Weights of a small transformer language model.
Size: 13 layers, 2 heads of 128 (1 for keys and values), MLP 1024 GELU, vocabulary 2048, 9.9M parameters.
Architecture: rotary positions, no biases in attention or MLP, tied embeddings.
Training: a variant of Adam for these matrices, 615M tokens, 9377 steps.
Each number is 50 + 15 x the weight over its row's rms, rounded and kept within 0 to 99. Layers, rows and columns count from 0. The size before them is the row's rms in percent of the matrix's.

# q: layer 5 attention query, 256x256, rms 0.0611, rows 36-44,164-171, columns 0-127
# k: layer 5 attention key, 128x256, rms 0.0567, rows 36-43, columns 0-127
q36 092:70 53 66 36 63 39 29 63 49 36 71 25 51 39 41 73 42 80 84 41 31 50 59 58 41 62 67 35 71 59 64 44 16 56 34 48 39 61 83 42 46 48 62 27 50 42 66 30 56 56 38 67 91 50 53 41 42 24 41 15 50 43 45 69 53 53 52 54 58 64 63 66 37 36 43 39 53 32 28 53 49 55 07 33 52 62 49 49 45 85 57 71 56 58 41 31 35 27 50 46 66 66 68 61 60 54 65 65 77 61 49 59 59 52 26 62 58 65 33 49 21 61 63 52 23 47 61 65
q164 110:80 42 54 40 57 38 62 53 45 29 55 36 48 67 71 83 47 42 32 81 46 44 55 49 76 77 06 61 66 50 46 31 44 50 39 42 52 37 43 32 33 26 59 52 36 48 52 24 89 57 48 25 52 35 62 50 62 52 41 29 55 47 58 49 56 59 72 62 66 50 36 37 57 41 50 31 74 59 45 58 35 43 05 44 44 40 42 52 70 64 38 42 27 40 76 27 41 30 74 47 73 95 66 55 40 40 48 40 43 60 57 48 86 79 59 64 59 57 82 73 60 32 57 52 46 50 43 37
k36 107:58 93 61 48 54 49 50 41 61 51 75 35 60 58 67 51 47 48 50 74 32 44 46 46 56 65 19 27 55 50 46 36 31 37 38 70 63 32 50 48 62 38 19 46 59 56 22 12 31 44 43 16 34 40 81 43 51 41 42 29 68 49 54 48 33 31 40 74 27 68 36 46 48 43 99 73 51 54 69 25 32 60 43 43 22 53 25 42 75 35 66 38 48 47 54 11 54 63 79 64 70 73 41 65 49 21 51 62 27 62 47 51 33 72 68 46 58 51 40 56 74 60 54 38 34 60 56 42
q37 100:69 52 54 57 73 48 35 56 47 34 51 47 48 62 24 25 73 39 25 34 22 49 42 74 54 41 77 33 69 58 65 27 47 43 49 65 59 77 59 42 44 48 32 44 60 47 64 63 60 40 75 42 31 53 31 82 38 38 50 49 75 55 50 29 62 62 35 54 54 54 55 56 61 74 21 54 67 64 43 41 50 42 81 84 76 61 66 41 48 52 22 45 48 74 79 32 46 42 43 32 53 52 57 37 24 58 40 60 69 35 54 64 60 53 49 31 47 39 33 78 58 26 24 74 43 89 54 46
q165 103:41 48 62 47 65 30 54 60 56 63 49 47 45 39 57 50 57 58 37 61 13 44 33 47 60 37 36 25 70 15 70 32 44 45 51 57 61 36 68 32 22 75 52 54 36 35 72 73 56 30 53 56 23 45 40 86 30 40 21 48 55 84 46 63 43 50 53 53 30 40 31 69 78 84 48 66 73 67 21 45 83 58 46 47 66 46 67 58 50 62 64 22 29 57 48 71 51 71 26 32 52 44 61 42 45 36 38 65 64 49 49 64 64 32 69 44 48 32 54 48 51 45 21 57 41 72 53 57
k37 104:30 49 58 57 70 43 81 64 66 62 59 66 52 42 51 52 60 43 69 16 53 57 48 64 57 49 56 46 46 70 51 68 57 68 72 48 37 56 39 44 60 42 56 35 46 32 74 59 58 59 74 25 27 62 48 46 76 22 56 51 43 53 37 81 70 58 61 46 63 32 76 51 36 52 47 43 36 10 48 27 50 72 52 55 52 33 29 26 49 23 73 67 32 28 48 75 68 48 42 32 54 54 75 49 55 52 33 22 56 44 70 82 69 29 62 47 66 79 51 47 39 56 93 55 55 48 38 54
q38 111:32 59 45 33 60 42 66 52 45 60 46 37 69 43 71 33 67 70 58 77 67 32 57 51 68 73 54 49 30 31 64 46 70 77 62 51 43 59 47 61 47 60 60 67 32 23 48 52 80 38 58 59 40 64 47 45 34 55 59 50 49 81 56 70 22 59 84 28 25 39 65 66 62 75 39 24 70 24 66 16 42 44 59 64 62 36 27 40 44 35 46 75 68 23 52 71 65 39 52 60 44 53 61 36 83 31 45 09 61 61 49 42 50 33 57 37 45 11 45 41 54 46 46 57 41 34 57 48
q166 115:27 55 52 50 62 45 52 23 76 55 22 51 38 39 85 54 42 47 34 38 86 33 42 41 33 63 81 49 56 45 17 53 74 94 59 44 41 81 54 32 66 69 61 62 61 31 53 67 70 34 50 42 55 62 32 34 23 33 34 44 40 42 42 58 59 59 65 47 52 51 60 53 52 29 59 42 31 37 43 56 70 55 58 41 19 52 57 60 40 28 52 35 66 35 40 55 53 65 35 66 64 34 24 42 57 71 37 61 60 72 47 54 72 41 54 48 38 65 31 45 33 41 25 56 26 19 50 50
k38 104:77 46 63 69 32 71 41 59 63 67 66 76 63 24 47 55 50 49 59 69 38 45 68 75 60 58 53 46 46 32 53 30 80 49 68 45 57 55 68 67 51 58 37 50 63 54 44 58 62 67 54 66 58 50 47 91 33 39 22 49 30 65 43 52 37 48 52 46 31 83 47 61 48 81 48 64 40 56 28 56 30 70 52 36 25 54 28 43 61 40 24 56 33 56 37 65 37 37 39 47 83 52 39 52 54 54 70 43 41 34 21 34 61 47 45 73 37 41 64 37 28 72 42 25 57 58 78 57
q39 108:39 64 55 43 52 67 40 48 44 64 68 59 63 55 49 40 41 53 58 72 08 53 55 39 36 69 49 30 44 45 49 26 29 53 46 59 57 37 65 81 61 36 49 52 58 68 53 63 44 52 41 23 54 46 61 59 20 33 54 33 37 54 53 36 51 34 30 51 61 47 33 46 54 66 40 43 57 88 22 31 49 44 44 19 43 60 64 42 36 70 71 55 27 62 47 48 26 25 52 43 56 65 60 39 58 55 38 49 91 57 70 52 54 58 54 52 71 41 83 80 65 83 31 56 30 72 50 60
q167 109:43 53 44 22 21 36 64 63 23 33 81 47 48 57 62 57 47 31 69 29 55 50 60 49 46 62 74 44 45 82 44 40 48 43 48 46 57 82 54 66 60 52 50 49 47 76 17 30 44 66 61 43 72 55 47 52 51 42 55 48 66 55 33 32 54 39 25 43 70 64 43 54 49 39 28 62 30 58 61 45 40 37 32 38 30 62 69 40 11 67 62 67 31 57 55 40 48 12 32 64 22 54 27 41 40 52 62 48 35 33 62 38 36 30 49 41 66 73 54 53 70 84 70 51 39 82 49 37
k39 103:40 49 26 41 43 47 62 34 36 62 50 36 61 38 33 69 38 39 31 31 68 41 64 67 45 68 65 17 61 46 65 58 56 51 36 43 68 76 41 66 24 61 46 62 48 48 25 48 44 64 49 52 84 52 14 66 56 58 37 61 65 49 55 54 54 27 34 37 42 20 51 44 58 41 61 46 39 52 49 88 48 45 46 35 72 71 64 49 27 52 51 53 61 63 12 57 47 79 57 39 49 51 42 66 40 38 77 57 57 55 65 50 34 54 74 42 55 34 34 64 32 31 38 31 48 31 51 41
q40 081:88 40 53 75 37 57 40 69 24 62 66 24 56 46 32 50 45 72 48 22 13 52 41 58 35 61 59 50 41 12 54 39 76 56 42 51 57 79 52 44 31 22 38 20 45 36 58 52 67 71 64 52 54 47 58 64 65 26 65 49 86 51 42 59 43 31 48 37 39 40 28 58 31 62 30 60 40 27 70 60 36 74 45 42 54 62 63 45 42 59 26 49 57 38 82 55 36 68 62 48 54 62 70 61 41 46 88 77 59 56 58 41 55 58 46 53 57 64 50 45 60 19 49 73 34 48 44 43
q168 096:21 51 44 42 28 36 56 61 38 70 58 61 38 56 22 33 50 66 31 53 67 49 38 57 45 50 71 41 53 47 70 42 55 60 66 70 48 68 33 44 46 46 61 65 41 50 53 43 43 47 20 60 52 66 42 51 29 65 40 37 57 66 00 31 57 45 66 24 34 55 40 49 42 93 48 56 62 59 44 38 27 45 42 34 50 60 45 36 53 58 51 39 59 57 35 61 47 57 67 51 16 46 56 63 65 47 38 53 81 61 63 34 14 39 64 41 55 23 62 20 69 33 35 76 46 51 52 31
k40 137:51 25 51 34 42 42 54 51 52 28 52 41 37 94 49 29 51 55 71 60 54 75 27 79 47 21 40 64 42 55 35 39 22 48 50 39 42 36 42 15 69 34 52 38 47 71 72 56 61 28 50 35 70 45 30 53 48 46 43 60 76 74 57 77 56 57 72 50 56 23 65 29 51 33 38 49 41 51 56 76 74 59 46 43 66 57 46 56 75 54 30 57 62 41 76 47 61 51 85 56 35 19 63 43 30 43 41 48 49 57 84 58 57 64 43 48 29 66 80 50 41 53 75 63 79 37 44 42
q41 082:55 53 33 35 55 99 53 69 72 33 42 64 51 54 43 30 28 39 46 48 49 61 49 48 65 51 40 35 58 50 53 16 31 42 42 43 52 43 37 57 39 62 09 31 50 20 47 27 53 54 43 40 33 43 62 49 63 59 59 74 71 47 53 47 37 41 35 44 44 52 30 28 63 48 26 51 48 59 68 31 41 47 63 23 48 35 62 62 44 49 34 31 57 58 49 83 90 42 58 40 42 74 59 37 70 74 37 53 57 34 59 36 58 13 56 57 46 62 66 73 59 38 58 42 47 63 33 33
q169 082:66 27 51 48 62 81 46 65 61 56 49 36 64 47 42 66 19 62 61 39 23 50 39 36 53 50 30 21 23 34 47 44 47 58 31 46 28 60 58 45 80 66 60 59 56 70 64 77 76 61 72 47 57 35 29 93 48 44 71 41 56 55 73 50 26 58 32 44 76 25 53 44 34 50 24 41 47 66 61 31 49 57 40 45 36 59 40 49 55 43 56 39 43 52 72 48 61 49 58 77 83 70 64 41 55 56 32 51 33 56 46 72 85 58 63 26 58 32 74 80 51 67 30 59 48 46 31 49
k41 159:40 20 38 25 48 78 41 53 51 57 53 56 30 54 49 53 26 49 73 44 46 85 33 38 24 35 40 48 22 55 39 46 38 45 29 52 68 38 37 54 57 48 57 35 53 57 48 76 68 52 45 17 49 37 44 50 66 52 37 53 68 70 51 80 49 32 18 40 39 20 49 26 31 50 46 44 62 74 56 41 53 64 40 35 43 62 71 48 78 58 32 56 58 45 74 52 62 49 62 71 51 54 62 65 42 46 50 52 40 70 83 47 51 48 68 44 40 46 65 65 40 60 53 72 68 65 20 38
q42 118:64 57 54 46 74 63 67 54 68 49 28 50 60 52 46 62 66 37 54 67 32 52 40 57 44 37 77 91 55 60 34 53 48 49 33 46 52 16 52 52 71 26 39 30 53 78 74 39 37 50 51 48 56 66 45 29 38 45 68 66 59 77 65 34 34 54 19 49 43 51 50 55 34 30 53 50 60 63 32 49 69 33 52 31 33 55 31 69 39 38 47 23 58 63 93 26 36 58 32 54 30 46 69 42 38 62 25 38 45 80 43 44 71 62 52 54 41 84 49 33 42 79 46 49 64 53 76 61
q170 102:37 46 70 54 43 40 44 43 68 34 27 54 41 55 45 22 40 08 65 64 62 66 50 69 44 67 40 59 52 63 47 65 51 47 28 39 47 19 49 53 70 35 57 67 59 35 65 35 49 55 44 48 69 47 59 41 41 46 03 78 43 86 70 33 58 36 65 54 65 46 51 45 53 48 59 53 55 68 38 45 44 26 35 41 64 60 51 63 49 51 61 35 46 68 67 32 53 21 55 40 41 54 50 43 85 48 31 26 36 68 62 66 58 76 55 50 66 39 52 41 69 87 42 37 51 49 60 59
k42 105:10 55 47 46 32 22 62 37 57 56 54 61 47 38 52 55 43 49 54 55 74 54 64 61 44 58 57 83 60 56 52 85 60 54 25 59 14 45 63 76 48 50 75 40 45 28 59 58 84 32 42 48 46 61 57 32 37 56 72 48 54 65 41 62 43 33 57 45 28 18 71 64 60 65 60 31 52 38 32 59 36 61 34 41 43 41 40 53 37 50 34 66 22 65 53 54 14 71 66 53 28 67 50 42 66 64 48 29 40 64 28 69 44 57 54 43 90 44 60 45 74 42 59 70 36 30 56 72
q43 092:52 61 46 63 68 56 50 50 52 38 59 58 72 64 74 31 60 71 56 86 42 44 63 56 67 38 43 38 39 37 56 37 44 51 64 42 53 03 53 34 52 42 12 49 71 67 57 73 73 36 26 47 37 44 78 39 21 70 69 68 44 44 48 23 54 57 15 39 78 54 59 36 41 44 52 19 66 73 67 63 95 33 64 55 59 46 43 57 49 63 45 26 46 47 38 87 40 48 78 59 49 45 80 37 41 36 21 59 49 26 28 38 56 66 67 70 48 43 59 34 49 38 47 36 50 37 53 78
q171 098:56 49 49 62 34 45 42 40 57 62 36 61 59 38 79 32 28 70 76 74 72 53 20 55 56 51 50 31 38 33 71 55 42 43 47 40 48 51 25 40 76 29 44 56 64 39 82 59 59 45 52 34 38 66 79 34 13 47 55 37 42 49 33 28 41 55 57 47 81 48 53 59 33 59 66 43 88 76 94 28 50 47 49 53 17 45 59 63 63 33 55 06 35 46 78 66 63 65 62 57 42 61 66 23 36 59 52 39 46 52 46 55 35 69 44 31 32 54 44 56 64 24 47 25 44 54 28 66
k43 117:61 61 48 40 48 48 60 65 42 68 59 57 76 42 55 46 47 51 32 67 41 18 60 68 69 60 32 40 53 35 62 38 50 39 51 74 32 47 64 74 43 48 25 58 26 52 43 29 24 52 50 58 37 63 56 39 49 53 51 41 46 35 51 35 36 45 56 52 57 71 43 77 46 58 51 44 64 58 34 60 26 23 46 60 32 28 28 66 41 44 71 48 48 49 50 55 41 46 54 60 84 57 60 62 48 16 73 66 60 31 26 35 54 75 53 46 60 46 37 64 61 39 34 04 29 43 54 76
q44 114:44 32 53 45 28 35 44 30 56 55 59 65 38 54 36 52 67 57 58 71 72 57 51 42 38 72 58 72 49 44 44 54 42 29 58 32 66 49 56 93 45 33 59 53 53 48 16 34 57 26 45 33 59 39 77 48 36 52 59 52 37 65 61 67 45 15 53 35 46 54 65 66 39 58 81 45 52 38 63 37 26 27 36 42 41 48 32 57 43 29 59 74 24 74 46 41 61 35 29 60 41 63 66 81 79 42 60 33 52 62 36 47 14 70 63 13 67 46 56 61 75 51 61 51 42 75 39 72